Each number is 128 + 32 x the weight over its row's rms, rounded and kept within 0 to 255. Layers, rows and columns count from 0. Numbers have three digits each. The size before them is the row's rms in percent of the matrix's.

# layer 14 MLP up, 256x64, rms 0.319, rows 51-255, columns 0-63
098:134071064136136124109108140119122154140060128166147160158143089062067103125155108144117148112131066095102161126178163129150082152181122178119111098150194057112149113115170117104136116153155117
092:111129131121125127092105162101138137114095163142155100083128115183133139085119163094111170106162095153159233124137130137161112086105092103106145094128172121072128181163173049117144170142166157
109:076178123148153136159121125136067191121149156153135090115096142158185167111165107140103099200153128101080126151092133146088168081103147153091125148175149184196076100122120122091134110144148114
102:132119160174118122120111100088128138186157182136113106075098156139078167174205134138157141126151123160157189101127127147127095101131106144076066224143146093125111137105141080086105108117140126
110:128099099152191139069088083111136182127087163195114084194109149126118126186111106136097129133125107133148128141182143090126212156069146150146110132164142131148181082173130129128134140118155103
093:137088105128117079121133126141198093151185102147153110177091112123117148130147156079133109109150087132162151136134237174142156119115112121098158145184132186161127106118196173107112144120088102
094:059146129126059169140160102123118086154125117128135081125080163088106199156140129141187103116129162107152077149150120159144082194095156131162105139150147157117137103109184138159138172064155135
121:218171096103165072126129113093154064140117099186180118116128087166118104138083104039158137107131131127130128151077156188132120177103122136113087143146116126111107137139119154068141143134132098
117:135151096126064133129076155083151170100129096149096189180158137169154147122152175066152087153095101150127114112101123111146158184136123114104141169065151167126139102103076119090163101112191146
084:162130094161116123093144149102117100135107106126158103165186184109075121180123106119159130141071107140202128154109113159132097154133028164098061141158162118139169091169106111142121157137162123
114:121121153138103189117149143117114110085116183140140057155120174134151132156095182154101124105159158132115188156117107139135078117119130090150099162107067101100222097071117095143131186114150101
126:139111154163092150113109101159126078108141090132106128115111138131114172092082117154107065119109094150082111145114177150202161162094097140184171184151129093130065144143135135126178129057181112
107:109119148170179091077137173070190143166139118123145135066147082134175086173150189093131166104148122155102126097109115129138087166145101109116124138108114095109094127048146129072136145109181131
092:132106139111151201152117112116120131191186150141134108148069144068122148138173084163158117154117155142147096137144119129166107163103029145142090149111115156153168161207137125121105123131174088
101:150104112103088065113077109126118179112061110119130119132129091126117177135080201099140169097106065085148158138176100117154128146152130119138106141141171109154175151135154148072095121210147134
081:100178166067152080098088119122140113113130084086080140130142126113163157110115137104134160158128156147154092143187156180117154161120170161171127158122067179114098107109101123073136217152148107
092:149136117092153115128105115096103142115124154197119062139083119164078164113116180144162121064140123107151145145116128143097144181107122156140142137087120115188213182185113062112128097146102101
087:158125120122037170066126135140142097101161126157105153141169202117154143119095101161170138103116130139143173104109133094166143123130141113052111127124173094106151108170056071087110160106131146
089:142119126100093089136070111134178158182155163096114062118084111155096189158192136111179121108156113162176120166115146087067146134157109098141140161116093133167142097182139124130123195109137115
104:112136137133117106069099119125145119167122142136051143129094159119107161164119126125096090159160115118090122106188124054105108120140116150199090198167102158078101073131076164112109101117171160
101:107125136101212130114092116099172144153096189150073098109161088154166131088110182125145117122121074178108147120105107072120095145155123106142128084081083111073140096176155107101101134072130150
117:124130141145196121103127125089124193130187188194129141182122178075138178078134147095114120143120137115181149125174116124124114124047077119105114114120165102100117139080108102096138134136164168
126:068089169107104114098150141117110128102201162159148087079149115099172137179154178167135129070108132192062155162165164118155103186110163096116105120143098094144163151142108122103124090112119133
088:113140144127052148100077122109109124125140159173129106179083125121156165142116139079177139154123107150080120105126126057144103080137081108133128121195157114134109104116104194169204176132093159
102:122156147086120155131157136121193186142053153146074113111103099192118092137114132110086164129217189145103129131159106111108142147128130136083075151096142142173121142132140134121178082111101081
106:099191128096116110127161175117164194184139125143078059119130123136159149129140179103133135142097158075092113084089107126093145178114122108153101096140129127082198094108081116093126067097125132
091:102120141166137148108125158143094096175161188097170160188100175120049177144107164119197109094162113108136127115150142165162107098142110132135100166115137189157125158138177187098106143082131136
092:096115134034070093115152167125135159099130156119085135185126140105088136121095116099141135138107129157108125093112093130116067112214126122177163138135100157126166058097104129099097076089136149
098:128116174144139137110092102106107140145085137125119023144166115135161173184132135094116107100127109121126145229132160161085074194131158120172113125118160142133115168138144177104135122175098130
117:116135151114115146124069182097113149146092180211056131156094113171117144163145162109138140057098142140083122163154111168175159162112176126132154136115157123120129130083074150147112129056115125
138:117189173173093018099120097101143169080116134152124090118137107108082077088141128104078091103136129113160091120122149142152122144084111135156139150154161170132111107103158070100157183140147155
105:110113129069088064083096130105128088177126166130115109108154121107143116198155159152105099113100162150114155115106155227096101153142129150137164169090139112176147118155142107092114104197102169
083:111139089214070078159167117072100145128193067113157104089110124117159062129075114126136110163128103161115157169114132128122111125109094110117129137068154123159089162082102112084113130161137146
090:107172153116178121123087149106127145144166137212121205113095142125165141132193215136143140101115142123129156145119148117136126137079117083125070087174122182130139161116105143140142141176174171
104:148118114077108074172150090093124149054183140125139138061117106145113140115167142129084153067148105149114138133139173176087140177126071099126120142103147050111170163160125139082123123125126083
101:118110146097167119087107185115126151162098125123165113104101121133133183157066133102102090074141171108160111147133141151166182124149108124154139191080147092145144110209089191105081108137118078
100:160114117074113103100165110152110151158131184165103146112141198114118176099215100166131107114107172104131130145125130162155151135092179104081155139148162120144165082189136065085100097153117131
090:096152159171157125142187130061165166136126131177109117114169153146138167116096150126161044170167095149131119102134153106121099170128158095178125134089151109108160127178151128097118047077094116
095:131162090079058115088094120087155111072215159151136108167122185100108094174124092120123105164091139111133131142154129141123054153106158130073150138128182072140124128117163094143164143109118124
104:130173057119126077172103146129132137179171132079077108125099156176137124124182147113127051108173127129085141114129153123150150099141073095164110178189109148113124132153145166099196129133140167
127:112107172171119130089125117132158208164122165151074097075096158108141100136072140132103148133153114139163172135107093102096106191098186053102126148140156151070120125093129171111113139139136180
076:158168166128097093155104151122161091131099144153141149123180113213181091120098133076143135153106146123161168127074146070167141165130117180119064168124114152121177147104168172126151113164136083
116:144188144100152141052130154105131110164176186094145128095109168132089192189166123148146101093097171099166129165122105146132105138114152120185111137111155168147155083107137157100105197102142095
112:186136142163106135114208159136183114142105126173145147170095138191126173152107114143154104126156157117076201147135148118138121151068134143097100174154131155127188139104136156076127076172099106
086:155158170088192087105181132120152115137133159156133075132121125068149102177049125106140044120136156144122109104154178079125116140130100174106107147098121140173150127111084108160087099153160161
089:091097096114160134191144132113113141167140129172094123116108136190155129156131116105143116088131131146121091151093170091159081143103117104139104108021090116102185129096130157066095174161140183
103:094102166128105167090177204153097096077124112130118083123092166158118176126076135115164104072156163083169120133092148139127083163078134147080135158125120111143166152073079127154142110143160087
098:112095191116130180163091127113141117091151165159157120099104116196078147142133097089160148177172120124144141176148134134127134136075132129148086248112119124138133101149113116111158110155080081
090:137125117151146105104101124113104159063141127115102087199119113083195189140097090084065156143113124119161087140116165187120091139099073137098131137177098095146098098107058107114136161117134144
095:138139171128150136183078143117184120147182111149124117155067131123143039107143139153107056146171159156094087155140130136141137167181094081101112126088126135132163145163124193115136072114124094
092:100119122115182106083130118103138099126176138179103149130178090100133115160128130208102143100092094138107150150100182090132158090085128136181072143155178096144146148180149118049101146136114167
074:139159118138132098128135108143078116139124151168095090152105155046139159130165119133064097090102133145109125085119192144150197112186141171134191143107118147142159143083153096124174155138199158
127:094138147113070119108139146163153159179178107152068135128132124138141189160138145132087133073072130115168139114098102140184155105042132117118127165187138108109170137134091097128183169086164126
103:145125112076101145136095117064152109127126095112090107129094128141221146093130109152136147090135081162054115172082086094131165126109085089075075155107147115130119097114185130177139129140157160
119:120150140099145147080131167145187126163125122111139131118153124147147173163125133047179083074099123140064131132173100159140104144153111116151110147112147049109160154087097085067170182116128095
103:094157068096071140122108046078178119135102139135110132211086092165134147161119131103124118136126154133131143114173102129114108158097080052140113093083178124163119119105149177112156109085129127
096:116085160110143132120115165086120125089153222154157107163099106121063069111098100114164154139147137099229120127099148147143143131137172104070133177135121134095089127073169110152142116117143115
094:113186091097121116068109133186187126148079122140118113062126113161104130093141178106116164120131157148135089149150082188122093168128151077092086162116108141152144104190154122134188106134126179
089:149154110164077065164118140146148194106207120176163107125110139135085125133061160069094109107088098164146088127113146160131150131151142128106122139125216106117110104163151123122148086132076113
094:135107137184181067168081084129104128135092186174077136075118120124157162178137107131122101166106132096126093122125126144105119146147136074166107148097202125107201107133108100085151080154131110
105:099072121105111125092061152139116112109084144145169113135124142183095168173104159084123086071126079162159130109096091114104192168162112132054165161127126129177154129137126106125082132147125184
079:164118116104155088108119164112085144102110151170174123070164086086121102160149082106131118080118047144138147099161111115188102094067140132103075108120111107046113151078158150101129126133142132
107:174155121136125177119087127120143136077140144149150104149084130125161069135072123137106097090122117119159151122126170119180140171124146183124107077165093086198128125152024114092142122112149077
117:142115129087096068141115144095129165067150163201120111179143111099124108116132137135105158120171087070138131119113150153138136072118136075113150179122133142177088132112045162131115134187170177
074:138099113095089125127150168090165110151141143174174135091134064134128167130090120139171129166080146143100135210131156146139127199142167133162149132119133145091126131158120025134191098125104108
084:114122122097113100129106132072188143087126144120118155193151188147095104089111151138156166180138110136083130119113172133080125102129123090147154117155091120112201116060167124106128188094152198
089:132163127157140160104105122103133141045081102160103155158115173119155121125133116130119128154047099113177143144097187161107136156104093101080131184197159209142112146084098128127158128146152144
096:085180127143162072160120111084164132147154130113062124139140157129144199170079114114091099114133105124123132122161207181140133138081104152146116194129130069117108110204138116135143124118090164
100:147104158148113113143115101086153104156105186154131200097161115161164129140148139126102171106145114091066117127086142160164144210148051172106060172113120163126139124121105162129134169079133135
124:120104150165063095078102130038111089151122150156109143106125119154171131143073109125198142118164149055114158191099130122159072143090108121113135156178114117135130136160114122127083141173156162
082:117106096156113172126118133124183125197092158131155146141104100132156117187141153131112109109122100185036121109105122152146174127196094143095120085127154117174177099193118142138138172134103072
087:158085153096141123127119144102114146145052143160127147145156176163161132094083117103110182121109094115118111113115196093169133157156084083098101069142137135127155167211166176124108161122165173
117:204151180081131108079142086096164197160147131180129148109145129129116120142156142097194153154087114123138167128138114165106163202128158118066082105147180157122119162145142173139153144154124118
090:105125148132131070145064107161094135116146139090095140148110116122179128113115084156167121117144098118184089092149159142114132174074115175083072131095086096173095146073084121099152072132175168
106:099099158094172096146138135141153128106120138156092115082117092129113072090115084139121170147134125115136130157164119129163141186189139199112102127126113099194109130129160135136169076127183025
102:176184158127136102087105103116098110131186163138123083147142123128137150135113112191091138157103145182171114163104142122102157143131111140151131125152150102144145092119088174014083118122102052
091:073109108147117110144130069125173153154135163189131119189101114149140135127193118118162121135190126126154148098170048094131131129121089128163122089150195107086104125123104126067101159157183151
104:105182169117068133147120147089147091064171132155123111173116074144085112168164205179093130123161111113162101127114141132073138169060117125087161141100140149101150116128129115095186101137107150
091:142176145100122104072133161120068126067168173119133097113124115177118085139117093192108176086110122157109092091089134153092097200116137173092126192163123110116085114128132130103161101149167105
104:181114160119131172121123123142190141187171161193132127092120148165112118096176109073059089147142089138200160115114150117146091140095100123099135125119163106125141111177160147141099059133143174
107:100125128103095137056119144161099154169115156081145097080161101101153064039133073147152132181116129126109132118110115189180117116094142128113138125153160084148082141099154115112124198139156099
099:155102148137146102078087152066142092150168119119119201149137128106183176112089138125143092164132104117085161201117082119146074181206132157161128104154167153121148137103149128155172132128154146
079:060163127110101125105157099110166114164170113150091161070089157094098074124118111110143129176068136058176169066112142092113118088102167162105118133170121084138124100137122139092147108169161105
118:162183096099133146193125124131143095115150154102081147110086113117120139124103179113118111107173083093124108180071067173179151151129180129118084162113168100127118153062164140141171111166174133
113:117153148130114111139127175194122142121135161161104106075149076105117118129070069117160168126073107091149122140139142164108186131133121133151089134101181157122142198102104128026142131159172133
077:200151157120138139153158107123106170129096145174101145093126094127168129083120100134101220153154127170118138104130170120115071182128125171098121126131147115087146090109137092154126091130176033
113:146182165120072107111117116107117099113158186135126120092038102082173093104084162122162134155145142145175101074119166072105167165150142094140118140115173090079114118141149175083143102131105148
097:114167184108112083089123132112162101137243161101134123152086158135130160131160093105171167137130109191128144183109132160152127129117148129140141113078087139149137179108108188089140089094099155
097:128178081126104084102131227100149145149133098127129092154100190103083177119129167142112087151071098151166155108152113158117093106134100095082125121130133089103163137107090147171086110164182147
128:136139143085133130156105111142079171154167200189173122133127116057143153103159145119125139179129110114160119168212154111124191120080117179100105122127160141156144099124111109047101138147131137
083:116133104167146152117159103123148171104113123166166132087113079082094130172099087203127088112159124126120124100123113119156088066101122112156126174102131062120172084180180087106119153144199113
105:102066112132127105098143152061106089131157157143109168123154122178154117073057196147145123083129118091116129147061085164088139153102151138102112135188147138140076171143081132101141141120172128
103:144158144166119114062080123111140163153141120119147066141058162057142139127099153172127133151102093120139119134139120056166113124184154149152153086123180092128201089164106152084142143126161136
091:131101105067087116106203109137077178091077146125125079126167156125081086051100080124134143104144158165109099092120162123130115173150096107177142184137169168138107126125126143141166097134153102
104:168097135124135135141126072168116155129133205179136101124156170117144138118107122090116121176158161113100142127151100118091125133088134109116121110134236137095158062128125162069124047161149098
099:145113134114117139148111124101129101171138140125159152084148125143109144168064122142148047181045145115136195142156122120145128134159105111129069128115181067103150094169164104077091137156149187
123:170145092116168099084108111141163086130093120133122117133104135144140115134116113086140062124145078096123081146054071211163084161169178113114137171115092100148188163148127138173168130137134113
126:148127104115074140129080181120080171127098139151098106137156187109157162136158139177103099183133055123116138167121186151140135099093155162070059099099118116168089113111100153157135130161150089
116:158146116111135114119160115101221061106081131130119180122119119165136119122119143108160099068150134125111083119053143160096093166103127130142127133124087042128165128130154124089144153098125050
082:104113137105175086111176150131205106112161183148120108169141118151077137080095080182127194153150097154156164120094123102161130095148127135133077121133142071096157177151114088108104120068103129
111:106129145156102099129129129188172116104142151164066166119120133127174110138169170137135127144100102112083099085183109142182080198105144121129135135131076064120156164099117145129217161170145114
092:150142100140118133069167145163161194098180150105108088111083091147170104121066114110111135136108098155199182192091123150136153113120144154128079065099140130101127127145101113108095180130147079
113:099145147097096109116142107079045171104175196128158095121083103090120130126126122082044104153129168133187104137127143089131093180141116060128123111140188110108141137109106125131087096139117113
091:128121133047104124098134058196126176125080140146133110147096098084200170129159124105146137111147164073088132133128096174109169128138170059160083107107132105116128092128168106102145151163126132
100:092155137143106125130134108159162185208172168103085168174141154134134179103144085168179073098118111124101139134113098111161145158077132172166083139086170142148065159147159123129135139108152167
097:134079086119116104125109136109100118078116067145107137199120126084127087112121161120098089157154100105105082134152123194105080123089123073166093141155124124134197126130138083093158072143180179
093:150149147147091082074081112111141101166121133123185044168198120166092163074131110115092127160150120115127140085063101139080145112103136113102092126086141137118163071102089138177112115111134122
095:094040147111143114144090169188159124120163134166099089143088139125126130156093093153155167117152078149061112145171165130142094130123136112084123076130164057162094189110116161127128109117124168
104:178108146098154116079120161099138159062126143168120128070120129068082106155106114156135118194162150061178091153142106148101170097115104121134151094106099099135134078079136159125178146109177161
094:104113154075132110143115179119109151166099153126114078127170102149130136112063139106086104098118138204079083154133086112076105134163085135103208138081061108143125119183129146135152127112157099
096:076130095096095127118110148154116098120137165136130071146102121177061126103101079119137122170110176097142171170160133167178142174149122160159105215085137173119077116156103146141172119133175105
079:100087129091071082132194125133156136121116123180104142178125148109121109152130122114137137174121203145172176143098152105157056069148146115102118149117171138101167065149141128117056096125155105
095:163117180084133098111137091133181126061111181163103112098119110118119103146089120092152199156141103145146137125128181159064148151165184106098165113144156175072138109160159136093150154162171104
089:120128100160117051117132096138107123147103102180143083114139076153152109154146081173150164072150111086142147165075122100134178090150129102131092182149122082138089060120200138107118141122173131
100:135125161141100121096078116183204163103074131110104159125093072132094128155170135088157136100139117107101172139154154073169141171093102174138104179125177141103113138175124125095126181109180094
106:182159107091172100130101136064120113125129087175087151159120091150131178074156167071188120111159142137139136118153157115109128169124168093075100190114117085109151134098138126111158049150135113
099:067103090120100142058164114130135094138103138099144172135128090125120093134088085086139161157086128084203160136076168105176119108111046161139105133124172085112112166149152136099152147128162151
100:083103137117097097086093091178165109105102118095110115181151170150201114112108134113110098099103114125100088138132069079138135148106095115164123186151152104164164111064096078128176185105112113
093:131154170080096110178128125127131147109139140140141031096134171115179103147044137096195094143167124162129127155120175149148163128105136105103095093098071142157139119153151093113168162147080143
058:132127096084127089150121174177164187159138126120186147149154151156160113085108142130143101096186144112069154167180089095141144126219105091104112102124120158199156127124115113112122125096078109
104:126141104138134152124158094068170125064139150209096082078113148114122091182114144150143079107133104116170141108158159147078045156119114114113141150127141086146083069131095107162126110169127162
116:092110153123085136147107164118139172102176131131140093105147109183136143082153156213124150138144070153177144164071123164121144118177099113109125221125113114154100129163125105060126117136098170
102:103110131145127131149123137113174144119117161169115121108083129133138045079115048178127101134180089114152103131193171150127120120195072156114180114051132109150119108143140163169165122151136137
099:172144160065125173085115087103103143141110141113100112141178065123151146072108115100087140115130110110149093134124098153145111226126085162185176176079103077140104146103100122086120133134145141
107:102160099127208137115095160124176093221093144151114083116125174091133122145098073147094109113156122105114111144097169155146068100121165131133077114164173145120159075125131104156153088095134163
114:110163129143102130082116142123144088101108137144155044075106117142113164071166177117131141109085124107078118161121136162081141187147162100150126166123184130156091099035102161148098111127146101
098:144141116127084116122145098120073176152168140154081118118097132045090160128119166108141144101154124162140149094077128107128062172113156083116124090158197153170125076100110058147110110131150085
100:134217086134069107034133130133176131136096097169173111129091098095127161112165144117128092174105172124146086111174114171114125145122122128163135107107098121195150113132119128089115161109187125
100:163126090116137104140094087129146130169122164093169073112151119102061232118149171085123089108116120114123110182175131098175108174159162140144159159119131112138171131107079128075133142177116127
098:152083143150130070116106139197103142105136167179123101152092086172138169130108143161062137096109115120080137128145132139148135157132148140107091067183159089121148107157202104069076132082138125
097:191122179104129089095089128132116111122200128140142144106144161109091121141108139151067132157182111108134066068093134144122086137160126118123117118170146160097156060111088134121097130166192195
092:115176116089122172085160153129069150121172134061099176154100119093151134122121140107122096122105068149107126188142148131120105094083081060161099153184174123145148120170126130110085175097098099
099:163140142112076051100151101114191164105132177086130168155147071175114125144179175158169112102159094110115134138139124099148129166122142123165067161166149096121149153086093109153153163188128137
118:180174060108117137149106113129142151113133157209162113113059122115127176133136166109147134140125103118059104152055141087119152094094141097090148155156138163129132090178159099093169147129174096
110:131087158172061121116130128122150210197105107153083173129105145141179133134122143136161080150134140158109087166143132159118059089143143075152082142147117127166126184162108136084171094104117114
109:105179116139089213092153115156146130132138204158124105169128052118125101122075137060110108136136104130113113166157109133124092120110076163126109109069119095147136195078129114103127092157097145
101:106092142106176150109125133186077178133080097121150064153120162152163146070155143119151071167145125090070091157140144150132120155104102142108075143089103117139179131122186073149164090156136100
048:132101106113065147072152128132194074199097123132065145101125154074126100084154105143110145134135165141081153136160132167120159133198097151144162122103127141138138092126131074100129136212140129
114:119131100102142130148102132137181131119162141194067096131080080121091171099104154158120126116116102148075130156132102149141161137104069165141104101180176164118082105165052173130108155066109113
069:138100153128077164100138137146123143169179193140104161092098153146128105147126101135167179145167093138136215128122127163088127144121123039197118103152135172098185110139119153123135101116150180
133:136145074101099094111112139126134152114130086154081117104124113119183163146098151141145047136087137138154139048146149166144127151139086107145058181165206068120137106163080143126135121145163128
082:110162119144165081091194097161211179133164185160140099098130098132151089135105144093159120161123093125145097129126151172142117097173106128135173137178135116141107181091163130143102177106112060
086:134124128126078170112147089173085112118150157086078115092115148162152092162099128086132070130096093155146098111100073121122162077141146103111130172117104082139173107093131064059190168142141142
075:139077160114097150066164120127113164145130145129145176089103170122082155042125151109110136103143143174163179173218122094112119099090135131097105155125150095084186107151121121136149088113161111
095:172085134147114118106212133112113172168192167094076087118099150132130098089137099142119114073197141107159171120112171150094149094144166124159117134138117135157141114067183177115104127083143123
089:105104085153090080192133103131130138141091132162115156123142050111136133121050145107097151116142130162069055203143128172147138195106107127162113157140115143110125094140123116155131061141146113
086:134156174097126113117132175178119157184104113122176108127153165130100109095125112149090107053105109103126119147124131172162184095116086148137135061163063165079108071124132126097171113130192112
109:127161123102110104142176146104204150162089114153072109060098154054062177082185104127124081113092119105166143116135134166088135165152171142117158123130096140126174152085149133118133117102142119
098:149180156115201151112173078101185114206110105116148078179136141132164144104184180129141108095137105116138136149105119127159125093090125141068085146147127138149157154165116107138136203165141161
100:120129106106131121139064161094056140164151138176100098098143122104166134085082134076131097174119073182185138143118136068208141121194133134169139128155098163140135091115121153102142139091122135
088:120094127130114109122083108185115189155133127135065110124088146119160124085100124192113137118110123151173062198151121171063154113141145158103136135133197175152128088160111170110134110093099082
107:183125120153119127165129131126103134112031172166112085045128120136076097092124175159081106099193128102097136100109161116129129140122198130164117166149101156171108108114160112103146147136176129
103:138105183159097128070110178136157118141140114115161169200156124139096145076117116105146113174098080115111120182086076137077074120079093147081185112108157110098133125157111131110136132097163182
092:136079109085155115118114176122193076129100131093143132125127138142134150145149155148119125159129127224070126185113103120187098128157108166123180160121109118166185053138141164148172099120165122
134:106083137132142084143115065122144131074128142141168121127107088100161064102116089143102127130123112138094141100121167162096112165103110152117122146123190041111152053086139124143153052176138092
101:117169105123184108151084151161154077197148153206125092116115105118133114176153123199126146146107126171182144156125152100219117156109123133125134155111140084107115069174105125131120141169136116
077:146121159138159076158071102160134167112126149118140132113102155130137143056108078162153168116156073128142171187132107195142064116091142122154072110169169124102149098081152114120089106082093146
100:201132119135134175139122125114100099209173170170134106174129116146161137184125086100102121122109116138124123095073116190108087150102117075121121091162146152168099095122193095083162096117165112
107:130110094113138173145128195074089181139108162164083111126129167144125119130216195195150080158137093122083115134129168135142186140115134118148093145072129115178145145130131175109132119163150125
102:121099171059173127104143124115163151174093174169128107100115152115124181178116156081113159046044127132106132128118139119147123183114104098164140155122185128163148173137149119184152137096114116
109:122141143094088117150139142083085075083164089139124127160095117077119177089101136108126158109140094144123134162131115182100184166062120098132177129079156133086162134088125124061088074097167138
077:216117183119106091120073141168096193155151104107204123133119128136156073102101145139081134089149096103144147118121118111063118105109097139094100117134160159123095077152093151064128093114129123
089:084130147082152125133088133116169127141131092090081114059101150067155169127112146128164115114124163114082056136162131162168100105142129103100146125149072155122182130091115090154160165186195147
104:145135155144081122102098104127187111174116153140122130152107159124127136136121159130185135129152091122109107158066079142151096051111142165131123229144129102034094101114166103117151166148145127
103:125145169090099166121140117065131125136070107113136124091161126137153145127106141100189175103115125166133180161125173115119143148168103157070136183097158135181061152117078099084132187122166085
090:078126133100132129164104094195116131131157185126091130134147126071132107074067100137138096125138138082167159201156089177125123133087040153144182150141150106156104098134122095124102132143164161
067:162125094205107117099142131087191112132118082195118130104077089092157103095151125139034115119185135098129158084156154131165129137135181136121127119116149139162083111120110108166096119098182116
082:182149130167140097105150165187159122142120113102095064117109121172142170133085087156120126147107119115093131161167099126132098142140116106195104142127174095163141190130065135096144182177190168
102:104160175172106103129121153107163120090097175113148173112145127144137140125131166114177076085103138086095086142064133113163167151078104135065155105139144110086055135063145080102094110125157128
094:139129142179191113112084130104093125109106115142100109155059129079138089153102088191075130091145132133139096193066063162128144141113178142098121142090132110152158113164177137121108155118160077
102:138168133111123061096108154156099161127142094170106102085145104176148139083103082164088086116156142217124107098138146180129115117154107180179102140124129099102140079182097135088139108120153073
091:084119157104145188071130126139178114145175200108111115175111132149129165123190092131121153086149139132116075166106133105115102123093094111128163172145209083150171127083152114129122142123086179
120:082091081136116111047093093140134175146103151139074127165101138138137141088159164104143119160126060106099095102093168148108176130160099125101104152186109053128081096105167089139110102134134146
087:131148104130120135129142150086142176134133147089138066094190075096111118093116147107158182118155132166083120136110124100207166144093168142112113123092167132141207106132088124117158214101134102
097:162121140135127103093138093133124177172145167107122088101134119121100082179084140162123067130169131155138172133094224072094162109107151089145135136171197167138147124145151159121150148098141186
099:180125098160154108118137151135149147126144158141135091108119063112171092185107116100187116100132102136153107104127129141140113168109180045130157133163177075105155130112170087087102071198132095
121:118172095146108098125130096137157150167082181144129027098130053153149156158152208111153131117129090071128174158101104102181130134135142142109094132151114129123154176120086176129141099126111111
070:149136179189183161127086162141156101153127162119149083084100130177160099054099122127142172137096121089150164193130134142110051104149173112110086110104155133094124137115158131090106101184129129
108:142153150099119161148104160079108130066098130148182078153156151178199131121130197082130135130131090070101128161075110085099127159081104088092130134142129080100116143094098151125168119144176098
092:087108185152114083121090129117145175109138150106081095114101129095125134136157081165173176162145116124159129185137138099160103176086169118071156097064158118129096195119099157119185172143103122
098:102071132084104077169148115095183081133165188143120141166133133118144145106099078129137140062080140107136182173144129093128107137124154085109079123134171120164144151203183116133109177133149154
102:150176114145161077103085179120125124148119162093182120088122177138166116153165138128173099090148113136150128164093175080142084168147141162130134125161136161166136095105135095156184216082163125
092:089149135084149103099119088084122110136081103140132116127106114144152227101162137103123127069090096120121127143095199113109147209078157155162118114191165107133132161141180101143150125163128105
116:159149203120163123173158132111147126092149168167123104160085153100147146133159184108136122097130107130079129172121129112154049122148095158070137202106126093123137126105153118134095136190137205
110:105138110136112164097119149132083140097112180115148152147092136133083147047078112113064118084086125154128130125126173150185142128106175120098123145191121077167066112097132179172092128161169131
089:106130106144167097065123152123180099120157115079124153067130079098168130139111131157136071129142111102171163092086119191136148092118090154108145194111072146129146112149157095086143175198132114
094:030171140141113125074171057117176137165150095182102088102145139119111124125109147163087155158092094150116119123149172147159112100067102136129107135092107142165125087198097134121094123105098130
093:125139066115164166113170121104154104118142176171160131119111105184102085054113140196175119114130089129122166183121133153135096068112157143149143163148123132088060082157135086090154141114153102
106:129095143060116105098080152128110184120138144201128071123099130102116169115169169162176098166141128112164188059140137139169138112118167068136114135097125146138120105085089116162148189095115127
097:119110191105132197073110147116108141139169142144101122145155049177108167117163164142154159127127119075099163147133126155113113108121158086107098122175124147134193179126059177119182123169126138
111:124104113102138113185135152096071069065160218165112107115165108104109107141089084112092125174166108140155081152132150136089153133122144162156124158117143083129152088127118168056131136080122156
077:152069152075117112128120147133098159125102122064102108097098117090174072086083147142105115165151137094150181155111189130098088144124150153173117074066104076113147082166132113113161083148149112
095:153103156100108159135141130149112183094138120121148076155138114082138160101126153190131140122134032088152163159172110085120144114099122095117120119152191106104111197102076139045124126095112126
108:166152172124152146121124108164110128108100184137157104153107095095102120131082124082158180143108142093199131179109131164160131142127089095094158125179117175164170082136163112143133177147202185
100:125147115164095123169086138086062156075118118154117062121152164155085190129116141144126118107122134156153134151111122174119080155125106102131114117193134149159179082100109117108092184116145036
105:113100099078067111096067106154100155130147163139110123146117131158175147099125166128165139102168108181130091120154086142092061188162159072081143161099124065113141180108122096098099121127138097
093:152084116118159089035093151101104120143135144124085068161094106133149131091138165153144144149135103114147119076090148075141140129154205097138167139077185116129159093153146116080120185170128135
093:105126128140093106111114152077136130079202137151137147125145087208126134163177158078144146152157130116160156171067112129153157127153113141090064125191146158133098125127123161171141167175191123
049:139142169067112101158147111140140116160158138118149142167108149076088119115139186178127080115135124101020151112084140093136112133131118072139135160094108120074153198128105117097133170084158157
096:148174161161127147156110070082165097156135190147098086185126168102123099161134077166123147112117113134139145173068137110157167162118098119161132103133151126150061085064140103127135195115095104
097:106193148131103172121095121147163150180136153164154167124143161155082131134108172132124135098104133106130138158123127121152111213135199180140118113183157196164134105191173133089150075135128108
099:090138165156123139122149143125149171147105118119056175130162096151103140119097143154088101167095135133110102227142176161094174111148105113097113167149133149148098212133128089084136148195120140
128:113094102119150151100094162104156106190091143153099107121119177137133099137153150142117068107121155082151103143102137098123047101102195100096115121094092146179142057176135156110160178088122091
095:155078121112069190096174139141181153142146112152184153137145121135157162147110107087182088130137092228145179120110177144136144144074084159150120123132139098086119105116166131159150094127155147
091:090099142100076143065113072066072167125129153179130137120122150082155147139103111107129124145107146111109109090108178085093122149167126085065159103095177096117127135190141112109135107118203148